Each number is 128 + 24 x the weight over its row's rms, rounded and kept within 0 to 255. Layers, rows and columns count from 0. The size above them is the row's rms in percent of the matrix's.

# layer 6 MLP down (transposed), 1344x512, rms 0.0338, rows 654-660, columns 128-191
size [103  95 104  94  97  97  98]
[[162 152 122 150 135 171  94 145 132 126 135 140 183 122 153 148 141 160 111 141 114 114  96 140 128 148  56 143  81 168 132 113 154 183 132  90 116 135 151 115 132 109 104 108 157 109 137 136 126 136  96 156 141 125  88 158 145 120 130 137 124 131 110  98]
 [ 53  86 132 133 142 119  98 120 140 155 100  73 159 114 101 126 143 148 141 158 107  89 112 164  70 139 128 117 153 148 127 111 109  88 114 160 116 159  72 124 123 131 133 181 101 152 149 134 136 128 158 102 104 161 135 106 143 133 125 160  99 146 113 102]
 [136 131 172 128 128 117 112 129 151 138 141 108  90 119 141 132 140 148 189 173 139 115 121 108 115 127 128  80 124 115  64 144 134 107 136 134 139 120 130 127 113 132 106  93 163 127 179 156 159 143 126 135 136 169 143 142 112 116 109 134 102 113 134  96]
 [117 101 127 125  96 189 155 130 139  83 128 102 132 135 175 153 129 128 156 128 128  88 167 123 138 130 116 124 151 150 125  86 169 113 139 132 127 160 160 148 142 137 165 156 114 137 117 129 135 105 145 127 157  91 151 134 138 110 160 119 118 150 157 106]
 [ 67 117 163 130 119 114 141 133 121 127 131 124 161 130 137 154 127 135 125  83 115  99 100 163 129 126 110 126 174 165 101 111 116 123 138 139  92 146 160 120 149  91 127 172 113 117 132  61 203 159 145 101 137 126  83 112 140 118 117 155 142 125 146 121]
 [115 105 101 127 147 151 138  93 135 122 131 160 108 188 200  86 129 162 107 162 100 176 121 122 148 170 133  68 150 164 142 155 149  99 121 129 149  91 115 105 139 132 118  50  71 131 135 157 131 113 146 127 144  79 101 110 101 107 171 143 124 133 102  80]
 [146 144  94 115 111 115 115 110 118 118  89  95 159 143 143 101 142 107 115 143 125 152 136 162 130 134 134 137 135 119  87 116 109 112 143 111 119 137 138 159  78 110 119 161 178 202 126 127 161 140 101 127 134 148 151 111 109 126 105 144 139  72 171 147]]
# layer 6 MLP gate, 1344x512, rms 0.0371, rows 655-661, columns 128-191
size [ 98 106  94  98 100  95  91]
[[135 131 173 122 115 108 117 125 114 118 115 128 100 175 170 133 142 114 119 142 137 146 120  88 141 103 146 125 103 140 139 117 155 145 159  81 167 105 154 135 109 159 166 118 167 103 122 112 123 129 126 191 113  94 109 184 108 125 107 133 108 123 204 137]
 [126 155 137 131 116 121 134 160 140 132 102  95 142 129 109 131 104  73 117 130 154 158 114  93 132 121 119 156 150 115 122 112 114 103 157 105  86 123 116 170 111 148 104 115 125 129 132 121 102 144  90 128 102 118 144  94 124 102  98 139 100  92  96 144]
 [103 126 150 140 123 147 111 133 152 134 135 113 106  80 110 135 112 160 120 153 154 117  69  91 113 130 143 122 110  50 151 125 126 132 130 133 143 137 134 137 154  93 107 103 111  69 172 132 135 163 108 130 106  98 126 137 126 130 125 159 115 136 109 166]
 [187 136 114 122 122 100 102 135  96 141 156 123 108 100  97 117 141 157 121 157 103 130 142  87  99  98 139 129  98 131 140 153 136 143 114 168 127  99 153 127 116 139 152  90 125 138  91 167  65 136 130 161 110 149 142 127 144 175 121 114 107 124 114 142]
 [157 152 145 150 143 114 115 129  77 145 128 155 103 120  97 101 136 131 155 169 155 116 122 111 112 124 149  99 161 162 156 124 130 111 102 112 130 157  93  96 131 127  97 157 144 135  97 101 116 151 146 125 125 132 124 131 100 118 151 129 134  69 118 134]
 [121 109 157 110 144 161 113 124 113 186 116 119 131 165 116 133 156 141 168 172 148  82 124 152 112 186 117 115 130 129 128 140 106 113  89 111  93 119 194 147  98 110 130 137 140 134 157 122 125 102  95 134 122 125 121 129  89 109 114 140 116 108 135 148]
 [118 112 127 138 145 175 147 127  86 134 134 150 112 172 125  99 135 151 118 129 142 115 129  88 137 124 107 132 137 102  93 118 115 113 129 128 109 112 106  89 174  84 102 114 134 139  88  78 155 142 138 153 154 127 133 146 139  99 155  86 137  76 135 119]]
# layer 6 MLP up, 1344x512, rms 0.0352, rows 655-661, columns 128-191
size [ 95 101  94 100  96  98  94]
[[146 113 159 168 134 145 198 132  97 121  82  84 117 144 154  99 158 131 143 162 114 170  89 124 110 108 123 116 127 143 140 136 145 122 137 170 170 151 139 116  83 162 148 148 129 103 154 122 134 118 133 164 164 166 133 143 106 155 129 140 136 107 144 128]
 [144 140 118 147 139 151 149 155 143 116 114 145 121 141 166 133 139  88 148 131 144 123 132 168 127 138 110 128 110 140 112 109 123  98 132 175 130 146 122 147 143 129 143 142 134 152 129 146 124 129 117 114 140 126 146 166 124 109 101 132 125 145 127 112]
 [ 62 146 140  91 123 181 104 105 140 149 128 142 131  97  85 117 131 122  61 129 128  92 119 108 117 110 111 133 134 123 130 114 156 106  83 132 131 154 168 108 156 111 142 136 141  94 141 112 149 137 170 111 124 137 136 121 156 132 138 171 127 186 159 110]
 [111 171 124 160  92 136 155 143  77 136 147 122 127 123 136 148 170 130 130 129  79  98 146 122 123  89 128  64 165 112 151 123 160 162 158 130  93 134  99  98 122 145 127 136 119 108 136 150 116 103 126 145 158 174 137 154 111 159 112 157 164 117 156 116]
 [111 111 101 102  95 128 149 118 150 123 135 104 125 160 107 124 127 133 104 149 109 156  96 126 148 110 111 112 121 167 145 140 114 128 125 164 146 195 123 126 129 145 124 126 115 112 141  98 109 140 127 130 149 143 111 129 134 124 134 133  89 122 127 125]
 [118 153 142 146 127 110 134 127 128 108 133 123 112 153 131 115 132  98 126  94  97 131 132 175 106 123 117 157 111 169 134 130 133 169 162 159 147 101 154 102 120  95  95 124 126 135  85 158 104 121  74 130  90 117 148 136 144 192 103 149  93  96 126 129]
 [ 95 137  94 135 161  99 150 157  70 156  98  88 112 120 117 113 153  83 113 109 123 119 150 102 126 150 150 123 105 130 120 152 108 138 120 136 140 105 148  97 156 151 150 118 131 103 176 167  95 104 133 170 152 165 118 115 133 128 135 144 145  91 139 116]]